Each number is 128 + 32 x the weight over its row's rms, rounded and kept within 0 to 255. Layers, rows and columns count from 0. The size above them is the row's rms in percent of the matrix's.

# layer 17 MLP down (transposed), 320x128, rms 0.123, rows 58-124, columns 96-127
size [ 98  95 101 100 103  96 105 102  92 107  98  98  93  96 102  97  91  98 100 108 103 100 108 103  93 104  95 104  97  97  97 103  97  95 101 108  97 107 105  95  97  91  98 102  99 104  93  99  93  97  97 109 108  97 102  98  90 102 101 102 103 100 101  98 102  95 104]
[[ 99 118 121  86 134 132 111 107  27 114 120 188 104 164 150 105 129 133 123 112 124 111 127 130 115  90 118 143 128 139 113 114]
 [118  62 115 128 141 103 149 108 161 151 158  94 128 152 105 150 138  99  90  79 140  79 104 130 145 123 115 163  99  96 179 122]
 [126 138 167 155 136 121 128 109  93 159 185 149 158 137 124 129 130 127 134 111 135 197 155  97 105  71 190 125 159 157 155 130]
 [149 161 167 160 134 167 157 146 126 113 175 140 142  90 142 177 170 142 170 100 129 116  78 118 185 117  92 129 153  95 123 147]
 [130  98 190  90 113 108  99  94  89 140  94 109 150  74 195 123 115 147 152 142 115 123 139  92 115 175 123 125 141 143  89 113]
 [178 113 115 142  96 157  97 152 126 123 135  83 107 119  57 103 143 105 157 132 127 139  90 152  92  86  72 148 125 114 120 175]
 [108 125 116 115 114 141  92 152 127 117 171 161 108 149 134 139 148 144 122 142 192 120 146 103 152 141 128 116 154  97  94 147]
 [116 140  99 144  91 107 153 174 148 163 188  99 198 100 104 162 123 132 107 135 105 102 149 116 164 105 143 126 117 151 132 125]
 [145 115 126 120  99 137  72 152 128 171 114  99 124  57  85 122  79 109 165 118 143 124 147  88  83 125  85 110 140  97  96 185]
 [171 134 246  87 153 110 120 129 120 129 100 147 115  80  89 133 118 208  90 149  88 179 120 156 127 157 179  44  88 143  86 125]
 [ 95 166  76  88 149  98 190  77 150 178  78 155 140 147 167 111 125 117 149  99 131 106 135  98 117 161 119 112 130 181 174 224]
 [ 96 167 180 136  67  79  89  75 140 108 129  63 100 119 100 138 143 136 157 175 160 179 115 123  98 124  75 182 129 161 140 125]
 [130 125 172 184 118 148 198 126 144 113  92  81  59 170 107  77 155 173  85  36 105 109 145 164 142 138  92 113 126 121 158  98]
 [138 110 155 113 124 155 133 125 129 137 181 120 112  71 155 109 149 143  89 146  94 120 154 127 101 128 205 186  78 104 130  87]
 [ 97 104 200 150 134 130  98 120 216 128 124  83 129 129 102 117 139 108 141  68 126  91 154  48 114 192 161 103 112 138 168 152]
 [163  68 109 171 122 108  79 152 108 144 107 123 167 127 144 160 160 131 131  97 137 146  99  56 149 115 109 115 125 142 111 131]
 [104 148 176 101  90 111 101 104 122 111 143 177 173 141 120 178 123 100 134  48 125 149 107 127  93 105 137 124 106  94 139 156]
 [126 113 106 205 143 122 144 174 144 120  71 115  67 173 116 110  87 131 119 107 112  73 169 116  64 125 125 108 159 151 118 102]
 [145 142 118 160 179 107 178  99 116  63  82 160 127 124 106 217 139 131 126 103 127 107  65 176 152  89 141 145 162 102  85 146]
 [101 112  96 140 159 108 166 117 106 126 115 141 136 109 157 126 135 131 106 179 123 139 131 189  91 158 210 113 134 110 133 123]
 [168 122 136  96 128 104 133 117 114 110 154 109 156 181 185 121 184 126 117 113 124 200 109 131 156 159 102 136 176 128  71 107]
 [ 88 158  98 123 171 137 154 188  81 181  88 166 179 102 234 140  58  71  71 209 152  92 107 138 156  89 134 114 101 154 184 142]
 [124 123 144  99  86 152 169 139  29 112 140 126 152  82  73 110 109 164 128 130 118  89 123 155 147 130 133 168 166 168 124 120]
 [ 98 104 113 157 115  74 115 170 158 137 122  63 187  81 159  93 131 211 102 125 159 120 105 118 108  81 138 215 118 121  96 202]
 [121 141 135  97 151  69  89  63  96 107 112  73 117 140 135 114 124 122 173 147 112 169 103 149 152 169 139 146 159 157  74  75]
 [134 131 195  99  98 146 138 104   0 127 135 136 148 142 105 145  79 132 135 149 169 112 128  87  93  87  92 119 123 165 151 101]
 [ 47  91 134 174 145 156 164 128  89 103 142 143 146 166 117  73 146 121  75 105  80 148 112  94 147 204 148  81 151 103 106 117]
 [118 116 217 139 114 139 102 143 142 127  76 150  99  96 160 101 174  80 111 121 188  99 140 157 102 154 139 108 105 183 138  72]
 [148  98  82 139 158  80 150 115  60 160 140 130 193 190 145 131 173 116 135 131 149 104 148 109 137 182 165 137  78 156  76  97]
 [174  73 146 142 134  96 179  82 108  81 116 115 108 153 108 102  86 157 119  55 142 145 123 122 119 216 155 128  97 130  83 182]
 [164 172  67 139 161 105  81 169 122 126  79 110 103 129 133 100 158 205 106 143 137 111 135 125 143 159 107 145 191 103  64 126]
 [130 148 200 142 157  98 139 153 110  84 127 147 136 142 168 135 112 126 142 177 115 139 112  85  83 205 126 122 134 160 123 100]
 [ 99 151 132  82 159 163 101 142  74 133 151  84  97  63 166  82 127 174 172  98  70 146  85  99 121  99 129 112  92 151 151 106]
 [193  93 151 115 146 108 164 113  68 107  78 151 127  86  97 156 140 120 171 112 142 136 116 123 118 140 122 139 183 144 103 125]
 [ 91 155 119 120 170  85 132 130 137 105 132  86  85 128 127 112 109 148 133 163 142 147  76 126 130 120  96  90 166 149 130  87]
 [158 127 103 145 103 143 149 112 180 145 118 114 111 116 132  63 148 101 155 120 134 129 157 162 165 164 172 138 117 172  99 144]
 [144 144 152 156 142 153 129 125 141 130 121 107 119 143 120 130 147 128 101 120  74 119 119 171 150 128 113 116 164 115 140 153]
 [124  86 183 113 126 116 129 145  24 216 137 190 136  98  77 165 113 105  96 109 154 142 117  95 127 145 200 148  80  95  89 116]
 [195 131 141 144 138  78 136  82  87 156 118  92 151 136 115 145 142 161 193 112 183 142 106 111 162 149 112  86 130 125  94 174]
 [ 93 134 150  77 149 114 144  69 176 139 175  82 123 149 118 156 190 178 130 151 105 159 101 160  77 119 159 122 159 134 186  84]
 [154 159 175  37 125 155 165 107 148 168 106 137 171 111 162 120 122 151 124  60 122 112 100 144 173 208 183 119 117  92 127  93]
 [172 112 191 152 154  63 159 155  94 133 132 133 163 130 161 141 115 118 157 110 115 101 167 154 151 143 115 204  85  65 195  79]
 [151 162 101 120 143 137 138 122 117 163 144 108 185 201 122  78 158  80 100 197 172 146 109 183 165 140  97  96 116 118 146 125]
 [152 124 118  88  91 101 140 146  23 116  81 145  81 108  95 139 122 101 145 177 112 136 115 143 123 131 105 136 141 151 196 108]
 [146 146 145 127 134 141 159  78  74 165 136  93  60 105 153 119 147 118 114  53 122 130 133 109 178 109 114 117 135 206 111 147]
 [ 87 126  78 166 111  99 140 120 153 112 108  97 127 141 101  90 168  93 132  61 199 104  92 144 151 155 164 124 143 122 113 115]
 [141 113 110 168  98 123 115 166 172 132 106 206 145 114  89 144 153 149 103  87 128 128 136 105 162 133 163 166 136  99 122 145]
 [122 147 101 106  97 150 102 110  94 115 183 137  97  99  95 137 129  88 127 173 101 112  83 132 131 125  86 160 148 126 157 138]
 [147 145 106 153  91 129 143 114 132 155 166 134  90 148  82 147 110  35  92 159 125 107 106  99 144 101  80 113 185 152 180 118]
 [ 94 127  86  97 112 128  93 162 118 154 141 131 134 107 139 128 130 134 115 127 160 154 141 169 101 148  94 182 117  71 167 117]
 [123 159 239  76 143 121 103 149 134 100 118 156 141 176 109 152 121 125 129 115 110 144 154 110 140 192 171 113 152  83 155  90]
 [160  57 185 110  88 156 131 141 118 127  89 193 105 101  87 141 177 169 125  65  88 196 121 135 128 146 159 120 150 116  79 117]
 [149 126 138  99 121 143 142  68 101 142 163  93 180 118 107 146 124 151 159 147 143 138 102 108 158 175 148 150 129 190 101 126]
 [164 114  82 145 156 132 170  93 119 103 105 164 111 163 123 143 131 141 155 148 158 163 100 114 160 160 145 169 149 104  73 132]
 [189  96 178 145 195 133 151  65 132 140  73  88  89 157 238 148 151 196 104 142  98 143 162  64 158 157 157 134 117  80  92 140]
 [102 140 148 123 182 118 105  93  95 156 118 149 135 131 126 135 111 155 126  62 100  99 115 105 154 185  58 121 115 134 121 139]
 [106 143 121  98  89 154 120 127 147 124  57  98  89  89  68 182 129 107 154 125 132 158  67  96 116 132 115 103 142 156 151  93]
 [183 110 124 134 127 154 136  57  99 133  87 134 123 165 151 150 124 131 149 139 122  88 133 152 145 121 129 137 142 117 137 144]
 [126 123 200 122 128 132 147 133 155 165  75  87 113 185  53 130 132 143 107  78 126 140 152 122 123 115 106 138 115 148 144 140]
 [112 136  74  95 134 127 104  92 172 156 107 112 155 144 117 108 123 150 133 119 176  78  67  51 102  50 119 104 118 112 162 140]
 [173 124 195 161  75 133 170 142 164 127  95 129 123 168 146 147 131 145 148  97 155  99  65 134 105 173 121  79 110 111 164 145]
 [102 172  61 131 134 153 130 113  53  79 148 115 144 124  89 116  98 126 120 150 151 134 161 177  88 109  91 139 140 105 129  76]
 [151  86 118 109 146 182 117 134 115  57 125 125 122 120 156 149 156 137 100 113 138 118 156 110 146 109 158  73 131 127 120 179]
 [ 82  86 115 130 110 122 129 154 136 142 168 151  98  88 134 100 116  92 117 137 115  59 146 137 128  99 161  93  85 190 254  82]
 [ 95 144  99 109 160 129 131 143 101  76 155 209  90 132 164 114 109 154 139 179  77 167 162 161 101 127 149 197 130 120 138 103]
 [161 124 167 115 139 108 150  92 144 108 141 108 165 114 132  83 141  54 121 123 168  58 134 126 151 115  97 213 130 164  91 149]
 [131  86 136 159  95  96 106 102 100  81  86  99 147  95  42  94 150  91 155 171 136 162 173 111  38 116 136  88 131 115 146 174]]
# layer 17 MLP gate, 320x128, rms 0.138, rows 59-125, columns 96-127
size [ 94 100 100 107  98  94 100 100 107 105 101  91 101 102  95  92 107 101 100 103 101 118 103  90 104 101 103  94  95 100 104  93  95 111 120  94 113 100 101  97  85 101 107  96  94  99 102  89  96  96 114 107  98 107  97  87 108 102 105  98  93  96  97 102  93 102  98]
[[120 118  96 165  93 116  77 126 113 195 164 207 132  70 115 126 142 119 147 117 188 133 150 124 174 118 145 116 138 131 142  78]
 [144  91 138 121 129 133 150  63 118 160 113 129  92 117 179 163 182 117 175 122 142 176 166  75 153 118 220  88 130 120 135 103]
 [115  98  89 170 123 119 118 195 146  69 114 185 111 161 125  96 107  79 131 135 148  98 139 157 144 159 139 158 149 144  43 125]
 [104  70 146 137 177 188 158 167 101 185 139 113 101 100 142  89 119 184 146 158 171 163  25 117 118 211 114 173  83 118 105 151]
 [173  87 109 160 137 124 191  71 148 164 121 104 131 168 139 160 169 104 102  79 105 110 150  92 203 129 160 141 125 154 140 100]
 [ 99 111 138 120 100 149 128 161 172  60 134 166  77 125 139 178 139 124  91 103 100 144 185 145 130 175 104 125  48 138  81 137]
 [117 116 120 150  59 179 106 144 154  92 161 139  91 102 100 179 151 135 124 156 163 158 128 120 138  88 164 151 115 119 123 102]
 [ 91  94 164 122 108 169  70  82  88 114 131 168  73 108 125 134 160 122 148 108 118 114 142 100 156 128 118 171 121 155 106  83]
 [ 95  71  63 114 113 125 149 172 135  68 139  94 141 128 163 134 136 181 151 159 159 116 175 168 118 107 106 111 182  91 145 126]
 [123 112 153 170 175 126  89 120  83 150 155 113 116 116 188 161 158  81 144 149  98 171 112 106 115 116 146 187 203 111  73 132]
 [122 131 101 132  89 137 137 183  94 113  83 135  80 135  93  78 120  84  87  96 169 129 181  69 140 156 158 124 138 130 111 169]
 [151 118 164 110 145 121 112  96 114 177 124  85 122  94 134 149 132 111 131 138 127 146  87 128 153 136 151 151 108 103  86 152]
 [129 124 122 136  97 161  77 162 140  53 135 165 119  46 150 146 148 146 177  85 119 195 136 126 103 144 151 179 178  56 123 100]
 [126 109  93 157 178 159 134 141 148 100 112 134 136 140  98 136 144 112 119 156 152 103 163 176 185 176 152 107 132 235 106 155]
 [145 110 127 157 180 146 121 121 138 148 139 119  77 108 107 114  91 197  70 109 108  97 124 152 147 160 173 124  78 139  45 166]
 [132 187 137 114 118 223 132 123 123 124 126 145 119 159 135 163 132 161 134 155 131  97 174 106 147 113 189 159 137 175 103  79]
 [182 179 141  99 205 129 154  75 154 149 106 130 114 106 167 156 140 105 126 147  68 166 102 106 171 131 119 140  70 141 144 193]
 [123 180  98 125 121 109  91  54 165 110 116 143  98 117 133 104 109 121 150 127 211  82 119 165 130 161 102 158  73 110 158 127]
 [105 114 122 116 110 194 115 137 131  86 110 106 116 128 158 139 186 121 114 186 164 176  89 158 120  89 166 146 117 170 129 131]
 [ 92 154  66 182  79 143 152 134 135  77 108 168 123 164 107  90  93 161 193 164 126  74 111 118 189 150 154 103 151 140 106 115]
 [161 131 138 134 150 125 163  92 123 153  90 122  57  75 129 153 161  66  72 143 146 136  92 136 142  77 120 152  89 142 153 175]
 [126 117 133 112 182 172  93 143 125 162 117 111 120  84 131 142 165 182 158 169 169 171 112 159 158 144 200 113 126 136  96 129]
 [110 127 143 169 132 128  85  65 137 110 154 135  94 117 141 128 129  98 132 202 118 158 107  91 115 127 133 159 159 126  66 149]
 [126  64  93 102 113 181 206  71 148 115 143  96 109 190 127 155 183 129  88 151 127 125 148  81 138 142  99 137 143 155 134 150]
 [145 117 116 103 150 143  96 121 131  82  74 144 106  68 110 180 153 149  81 124 125 194 121 152 117 151 131 159 105 136  82 130]
 [151 132 104 129  83 183 136 145 143  81 141 150 129 113  99 106  95 155  98 161 196  64 117 163 122 152 161 105  92  88 128 115]
 [ 60  97 142 104 149 167 193 107 146 150 147 102  79 169 161 120 171 141  84 168  98 125 138  94 147 106  97 165 147 154 152 174]
 [149 136 124 171 119 161 144 144 108 129 140 105 101 156 167 109 141 181 116 149 165  93  87 120 113 147 151 145 113  70 130  92]
 [ 68 125 135 104 153  94 145 118 151 107 136 128  96 131 112 129 138 143 106 160 132 131 101 149  78 143 124 123 136 161 164 159]
 [ 61 140  86 130 127 169  93 156 116 151 129 112 124 134 183  97 135  94  93 128 159 105  96 178  81  88  96  91 140  95 111 209]
 [177 100 150 131 193 201 135 118 130 141 130 160  73 145 164 197 189 175 115 128 176 206 160 137 201  97 147 180 100 139 101 121]
 [140  98  99  59  98 165 118 103 114 101 149 143  75 146 143 108 182 156 131 110 153 177 122 160 117 163 100 109 144 169  52 158]
 [134 101 117  99 111 134 153 136 108  82 106 166 106  95 139 120 144 151 118 129 106 115  46 164 168 126 154 136 161 197 138 161]
 [145 111 117 199 112 152  89 131 151 121 111 159 113 111 117 200 161 143  93 172 167 165 185 139 149  70 114 112  71 144 112 172]
 [103 123 131 177 101 162  92 178 107  76 113 119 160 132 104 140 137 136 130 109 166 171 164 194 140 129 100 135 152  92 121 138]
 [105 125 112 137 166 117 103 131 125 181  91 139 111 117 171 103 128 213 189 150 152 187 133 112 108 132 188 150 119 188 123 137]
 [102 122 125 131 119 144 109 138 115 138  99 142  49  93 131 137 178 126 117 105 138 155 137 141 189 123 225 143 168 139 122 188]
 [124  86 127 157 178 165 143 158 130  85 109 118 101 129 171 107 103 182 147 179 155 117 157 173 148  99 129 120  63 158  93 128]
 [120 197 152 156 133 143 134  90 143  96  92 172 110 110 105 129 103 121 129 135 115 151 120 126 197 147 138 149 119 132  91 152]
 [130  95 118 147  55 107 149 172 151  99 104 173  39 112 152 118 131 119 114 142 141 102 173 123 106 149 114 100  79 160 114 137]
 [104 115 150 137  76  98 168 160 125 100 170 124 149 149 111 150 144  99 103 151  76 112 105 154  74 142 107 142 116 124 177 143]
 [104  61 117 152  81 159 139 162 138  67 148 117 103  80 131 111 112 175  90 112 126 102 150 159 139 104 154 147 185 145 156 149]
 [144 133 135 151 157 154 140 100 140 115 154 136  79 138 164 151 161 155 127  97 161 152 138 173 225 128 204 107 102 157  81 132]
 [128 168 133 175 180 141 161 162  98 174 124 117  33 114 173 127 137  93  81 128 142 135 144 142 151 166 149 128  87 131  89 137]
 [134  76 122 130 176 139 116 129  97 126 145 123 130 120 125 128 171 159 179 105 100 154  93 107  69 133 139  88  94 143 141 129]
 [108 111 112 155 119  84 115 144 147 125 125 108 123  83 119 137  91 114 198 104 143  92 150 128 125 197 158 122 116 146 147 128]
 [166  89 121 121 185 134 127 125 165 140  56 128 160 118 160 112 122 165 132  92 195 131 148 155  99 121 163 105 117 126  55 130]
 [157 101 100 171  89  95 137 129 146 102  89 152 143 133 104 148 138 169  74  71  88  86 117  96 168 175 123  95  80 173  99 112]
 [108 159 148 171 136  92 111 144 154 115 115 198  81 131  89 172 105 122 127 112 193 104 108 129 212 154 126 142 135 163  92 115]
 [ 75 139 153 182 158 137  60 112 139  61 127  71 104  46 151 161 151 127 147 152 203 177 165 148 102 114 106 158 118 134  77 143]
 [ 90  56  37  65 125 173  90 128 139 118 144 134  71 141 132 173 159 147 123 164 128 194 130 132 141 141 151  97 122 115 112 173]
 [ 82 147 104 155  94 187 178 164 138 101  98 156  86 121 165 176 158 132  90 108 128 159 131 149 140 111 157 151 163 123 106 141]
 [160  88 124 147 157 128  50 108 229 171 100  89 141  58 148 134 132 133 129 128 122 119  87 119 156 123 171 142 167  99  49 207]
 [125 120  96 127 158  91 125 110 110  98 105 147 143 142 134 156 135 172 144 154 144 138 113 191 112  98  94 139 141 200 137 164]
 [204 132 105 202 149  99  94 128 189  60  86 108 112 124 179 102 108 175 126  92 153 166 118 120 125 139 110  95  50 154 141 177]
 [147  95 117 140 164  54 130  79 168  99 146 157  99 102 120 170 198 115  97 126 109  98 148 125 122 154 114 109 104 179 109  85]
 [127 158 114  72  94 144 126 167 145 150 157 176 121 117 165 135 141 139 137 106 143 130 113 153 134 190 149 127  62  84 103 126]
 [138 144  94 142 161 157 120  97 146  95 141 191 147 120 126 161 107  76 134  58 106 136 172 179 157 149 127 111  87 131 143 159]
 [123 114  98 143  53 151 102 134 139 145 126 181 100 133 134  98 107 154 209 180 138 119 155 154  70 100  97 142 166 129 121 155]
 [106 132 131 151 145 119 140  76 125  90  74  99 181 120  78 127 121  87 130 126 151 196  95 125 173 121 125 151 141 108 105 141]
 [ 97  95 105 161 183 103 123 113 126 134 147 129 166 128 206 148 113 136 111 129 168 209 133 119 159 127 114 125 126 148  71 158]
 [119 101 147 136  96 141 203 107 124 115 127  92 113 168  97 137 144 145 113 128 143 100 118 161 110 150 140 160 168 114 113 146]
 [147 103 132 145 144 144 121 182 138 108  68  91 118 122 164 162 115 174 124 139 173 124 151 148 222  83 147 157 129 116 113 167]
 [129 114 116  31 135 150 172 117 159 103 149 143 120 169  90 164 128 196 126 133 108 140 105  95 170 138 142 126  83 134  92 133]
 [161 169  79  82  88 157  72 140 150 114 151 149 135  74 149 127 110  67 108 136 134 137 106 142 106  71  91 161 159 139 117 174]
 [ 86  97  72 153 127 108 132 115 182 122 132 142 145  97 127 109  69 230 151 117 116 139 164 181 112 121 160 125 112  99 118 195]
 [131  98 142 160 133 114  53 185 120  90 125 152 132 105 158 209 156  96 143 158 138 174 141 103 102 125 101 142 128  96  94 130]]
# layer 17 MLP up, 320x128, rms 0.129, rows 59-124, columns 96-127
size [ 99  97  98 106  94  92 101  88 105 100  93  92  95 102 103  92  94  98 104 101 100 111 104  92 111  91 109  96  98  99  99 100  96 105 106  96 110 107  95 100  93  99 109  95 104 101 108  91  95  99 104 102  97 100 100  92  92 100 102  98  99  99  96 103  92 102]
[[113  84 146 155 133 132  91 157  97 117 167  93 159 104 154 146 154 121 127  98 177 112 107 159 116 175  91 169 121 120 131 119]
 [119 122  62 111 139 193 144 148 128  95  94 132 107 118 160 128 129 162  89 196 187 109 127 146 139 134  69 101 148  93  76 127]
 [ 97 153 155 141 154  95 132 137 216  92 119 144 153 121 149 135 125  97 158 108 136 162 120  91 156 134 114 110 112  75 120 200]
 [144 139  98 198 113 171 123 175 103 128  78  96 117 131 151 136  85 111  98 151 131 103 111 182 144 117 128 126  99  78 141 158]
 [168  73  97 133 100  82 178  75 148 105 123 113 131 140 115 164 122 175 110 100 134  71 156 113 165 129 177 106 110 152 140 123]
 [141 128 116 167 224 120 140 126 105 199  90  98 167 128 133  70 126 101 120 110 118 143 122 105  73 102 159 105 167  81  94 160]
 [155 152 160  88 110 130 130 176 144 116 166 136 163  75  78 126  84 142 203 134 123 146  53  89 144 149 148 141 122 148 112 111]
 [129 135 129 134 105 105 134 130  81 148 159 179 121 133 135  94 115 186 126 124  98 123 120 161 104 118 140 126 107 164 145 117]
 [175 150 113 133  88 139  76 171 110 157 130 197 157  93 127 160 144 174 115 139 125 171 123  70 118  90 163 127 148  99 136 120]
 [166 137 124 150 147 144 144  99 114 170 172 107 154 170 161 119 107 120 156 251 164  93 116 104 155 143 141  90 139  69  79 128]
 [114 137 128 134 130 175 189 177  40 150  97 133 104 102  59  92  88 135  34  73 143  83 188  64 113  91 134  83 184 142  90 174]
 [ 52 127 122  97 111 171  94  66 140 104 154 146 114 106 127  83  91 123 169 157 138 150 161 161 113 171 163 147 187 129 164 135]
 [122  73  57 117 149 138 147 101 106 163  98 117 104 127 160 108 147 132 101 136 165 100 117 121  95 114 165 104 196 139 103 106]
 [ 92 118 111 154  72  98 115 187 144  97 156 193 162 138 141 133 164 134 111 114 160 145 194  86 125 132 106  74 185 151 128  96]
 [ 93 124 114  74 154 112 152 164 148 111 140 150 151 182 133 121 155 102  84 137  87 148 177  68 129  54 107 141 180  92 151 166]
 [138 115 134 138 151 116 166 136 110 108  49  89 115 126 141 123 139 111 120 144  98 125  74 161 118 141 117  99 146 197 200 120]
 [151 127  64  69 144 113 115 152 133  89  92  85 165 118 145 159 111 188 123 153 148 121 140 123 128 111 118 107 178 124 134 155]
 [109 104 105 138 108 151 134  68 128 114 119 148 175 119 103 117 108 129 105 127  99 133 125 155 140  65 169 158 150  90 129 187]
 [ 87 101  89 181 134  61 108 142 180 114 138 111 177  81 161 118 129 173 142  77 140 126 156 157 115 172 121 137 185 171  98 139]
 [110 106 173 128 124 126 166  69 138 105 184 156 147 159  95 111  85  94 177 178 102  85  87 139 156 126 147 139 182  96 125 121]
 [163 111  94 188 139 137 177 129  71  97  99 155 101 145  94 125 131 154 121  96 121  89 114 128 116  79 103 132 108 187 180  77]
 [172  99 133 102 141 129 114 111  84 165 144 146 105 171 190 107 131 116 112 130 117  91  67 160  88 139 124  91 103 160 123  91]
 [161  63 139 148 107 137 162 133 122 180 160  73 140 135  94 134 166 118 114 107  85 132 152 126 182 109 184 129  83 167 150  90]
 [115  64 120 167 104 122  87 169 125 153 121 141 139 138 173 141 160 131 155 154 153 146 128 126 123 106 122 137 109  67 104 107]
 [105 117 190 102 147 130 105 131  77 118 136 103 111 124 159 221 181 101  83 169  99 178 142 151 128 179 118 159 104 158 135 101]
 [156 136  95 151 127 104  88  95 169 102  79 122  92  84 127 100  93 116 187 150 201 108  59 164 121  92 127 189 163 148 156 127]
 [ 76 132 138  64 128 139 168 131 130 129 105 149  41 171 145 122 131 151  73 137 140 104 122 109 144 104  86 106 112 151 138 140]
 [148  70  74 136 106 149 187 193 107 114 175 172 160 172 181 188 162 120 116 117  98 101 155 139 150 141 142  99 109  94 120 105]
 [210 145 181 167 194  88  78 120 125  71  66  79 111  89 176 129 122 141 140  88 146 117 133 128 165  82  93 160 117 138 110 179]
 [152 122 140  83 186 190 114  84 110 181 141 137 151 121 114 120 144  99 113 204 111 163 113 164 157 116 112 156  96 117 100 114]
 [ 92  56 122 107 135 101 125 182 114  52 151 152 117 132 184 112  86  87 113  98 110 107 156 150 151 167 152  81 122 157 164 128]
 [130 127 113 131 102 111 141  89 160 114 153  79 162 162 112  91  89  90 146 173 172  90  82  82 114 160 150 117 111  79 129 139]
 [ 97 119 104  71 102 164 157 103 147 106 110 113  98 154 160 149 144 126 106 110 160 127 147 178 191 112 172  98  96 189  97 177]
 [ 90  94 118 118 118 147 133 149 153  97 146  98  79 122 130 103  85 133  99 132 141 107  60 138 171 155 116 183 161 144 161 137]
 [145 132 126 147 120 107 142 121 182  65 105 139  87 123 162 155 203 119 131  95 130 163  92  75 159 137 121 104 103 170 118 115]
 [ 88  98 136 100 181 103 141  38 126 139  87  96   0 136 134 174 140 102 103 139 165 213 129 136 138 106 143 113 154 156 157 123]
 [106 158 125 105 110 149 112 134 119  60 101 138 116  82 181 132 140 104 172 103 131 178  83 125 161 111 135 114 156 130 112 164]
 [ 81 104  37 145  73 115 170 164  80 118 103 106  87 156 133 131 147 127 143 129 141 146 129  82  65  83 180  90 121  59 137 115]
 [102 136 150  99 115 169  96 166 122  93 165 114 100  99 141 149 133 154 102 121  90 130 114 124 148 129  61 179 133 176 144 124]
 [ 77  86 130 157  80 152 103 185 120 133 129 139 112  88 146 169 146 180  34 141 156 162 144 190 119 166  84 133 156 151 106 113]
 [118  96 110 101  94 180 126 170  96 119 135 118 127 152 174 163 167  99  98  60 172  93 165 125 118 171 176  98 136  79 109 161]
 [134 140 128 123 142 120 125 130 136 188 114  75 132  63 170 185 126 109  95 117  91 126 136 134 115 145  84  44 111 126 132 164]
 [168 157 130 146 118 157 124 148 103 133 151 110 104 161 128 126 110 105 146 100 139 124 156 173 165  47 175  94 126 132 109 129]
 [110 144  74  70  76 173 165 142 100 161  99  80 179 149 182 125 117 157 174 214 190 102 121 102  86 139 133 179 182 103 153 150]
 [112 162 107  98  90 112 140 139 124  73 160 138 133 154 141  81 162 121 182  70 140 167  89 107 136 136 176 146 190 106 121 100]
 [142  73 131 109 169 159 188  54 103 152 144 117 154 160  94  90 137  84 109 168  87  48 134 102 106 128  95 124 177 140  89 123]
 [101  32 213 148 132 148 121 137 105 156 110  71 121 117 154 148 157  97 111  82 151 189 181 159 103 135 169 160 115 154 122 112]
 [142 154 125  69 142 129 121  58 148  81 150 136 119  80  94 147 128 119 161 117  97  71 112 172 158 134 163 152 134 114 131 145]
 [188  90  98 142 117  48 130 111 173 143 185 104 149 156 143 147 121 124 102 108  24  59 180 175 102 140  96  84 124 199 176 158]
 [ 78 102 143 138 116 119  37 114  56  75 105  90 117  38 102 122 169  85 147 121 122 200 175 145  86 117 109 127  98 126 131 144]
 [128 188 138 181  96 161 156 189 137 181  81 144 160 109 143  62 139 102  95 108 173 128 170 138 174  98 179 100 117 167  98 100]
 [102 141  77 105 124 163 150  79 114 165 108 188  78 187 204 119 146 155  18 182 138 129 134 145 149 117 135 124 152 138 161 141]
 [125 157 158 100 151 175 157 130 127  97  94 198 133 116  74 138 129  84 121 120  93 109 145 143 133 123  85 142  58 169 153 103]
 [177 118 109 116 148 110 141  82 132 108  79  82  69 155 150 126 148 150  90 208 110 135 198 138 117 134  45 120  91  37 112 184]
 [ 57 154 157 111 144 159 152 150 117 117 178 160  61 154 112 160 124 161 127 115 145 114 145 178 136 146 172 108 158 100  68 107]
 [120 154 149 140 164 149 146 103  97 125 170 146 188 132 148 106  98  85  99 124 110  73 131 142 174 146 130 105 108  96 109 110]
 [107 154 142  69 130  85 103 144 120  78 121 166 157 142  57 121 127  69 129  91 110 129 120  98 147 162 153  86 107 118 114  99]
 [ 84 119 109 162  96 118  87 104 130 148 151 165 123  71  93 142 153 133 136 132 134 166 142 126  87  89 105 113 160 138 164 123]
 [156 241 142 140  92 139 165  87  82 132  54 119  80  78 158 130 127 119 112 161 171 105  94 180 122 106 145 107 130 151 173  96]
 [117 184 175 111 157 154  94  92 106 137 145 108 176 118 163 162 107 135  95 168 102 138 150 180 148 138 102 126 169 133 103 170]
 [223 145  94  99 147  86 191 106 176  99 135 127 167 150 120 118 114 141 114 134 130 133 109 108 142 152 158 114  98 169  97 109]
 [150  87 157 116 109  69 171  54 154 109 118 111 153 144 145 113  72 154 128 157  98 119  93 132 155 129  90 156  98 205 210 176]
 [ 77 137 146 118 151 118  74 120 109 120 154 102 123 150 131  90  81  88 123  56  99 173 145  99  83 101 134 107 178 166 114  80]
 [126  76 148 131 180 102 119 171  91  91 168 128 117 134 118  53  96 159 128 105 176 150 114 214  91 202 100 114 123 112 152 150]
 [ 62 123 141 115 125 162 144 113 139 133  74 144 145 148 108 127 138 111 173 122 132  99  77 126 217 139 195 212 122  96 134 125]
 [129 179 133 135 169 147 138 125  89 121 140 146 154 141 159 122 140 158 117 116 127  88 130 120 121 182 140 156  92  58  84 100]]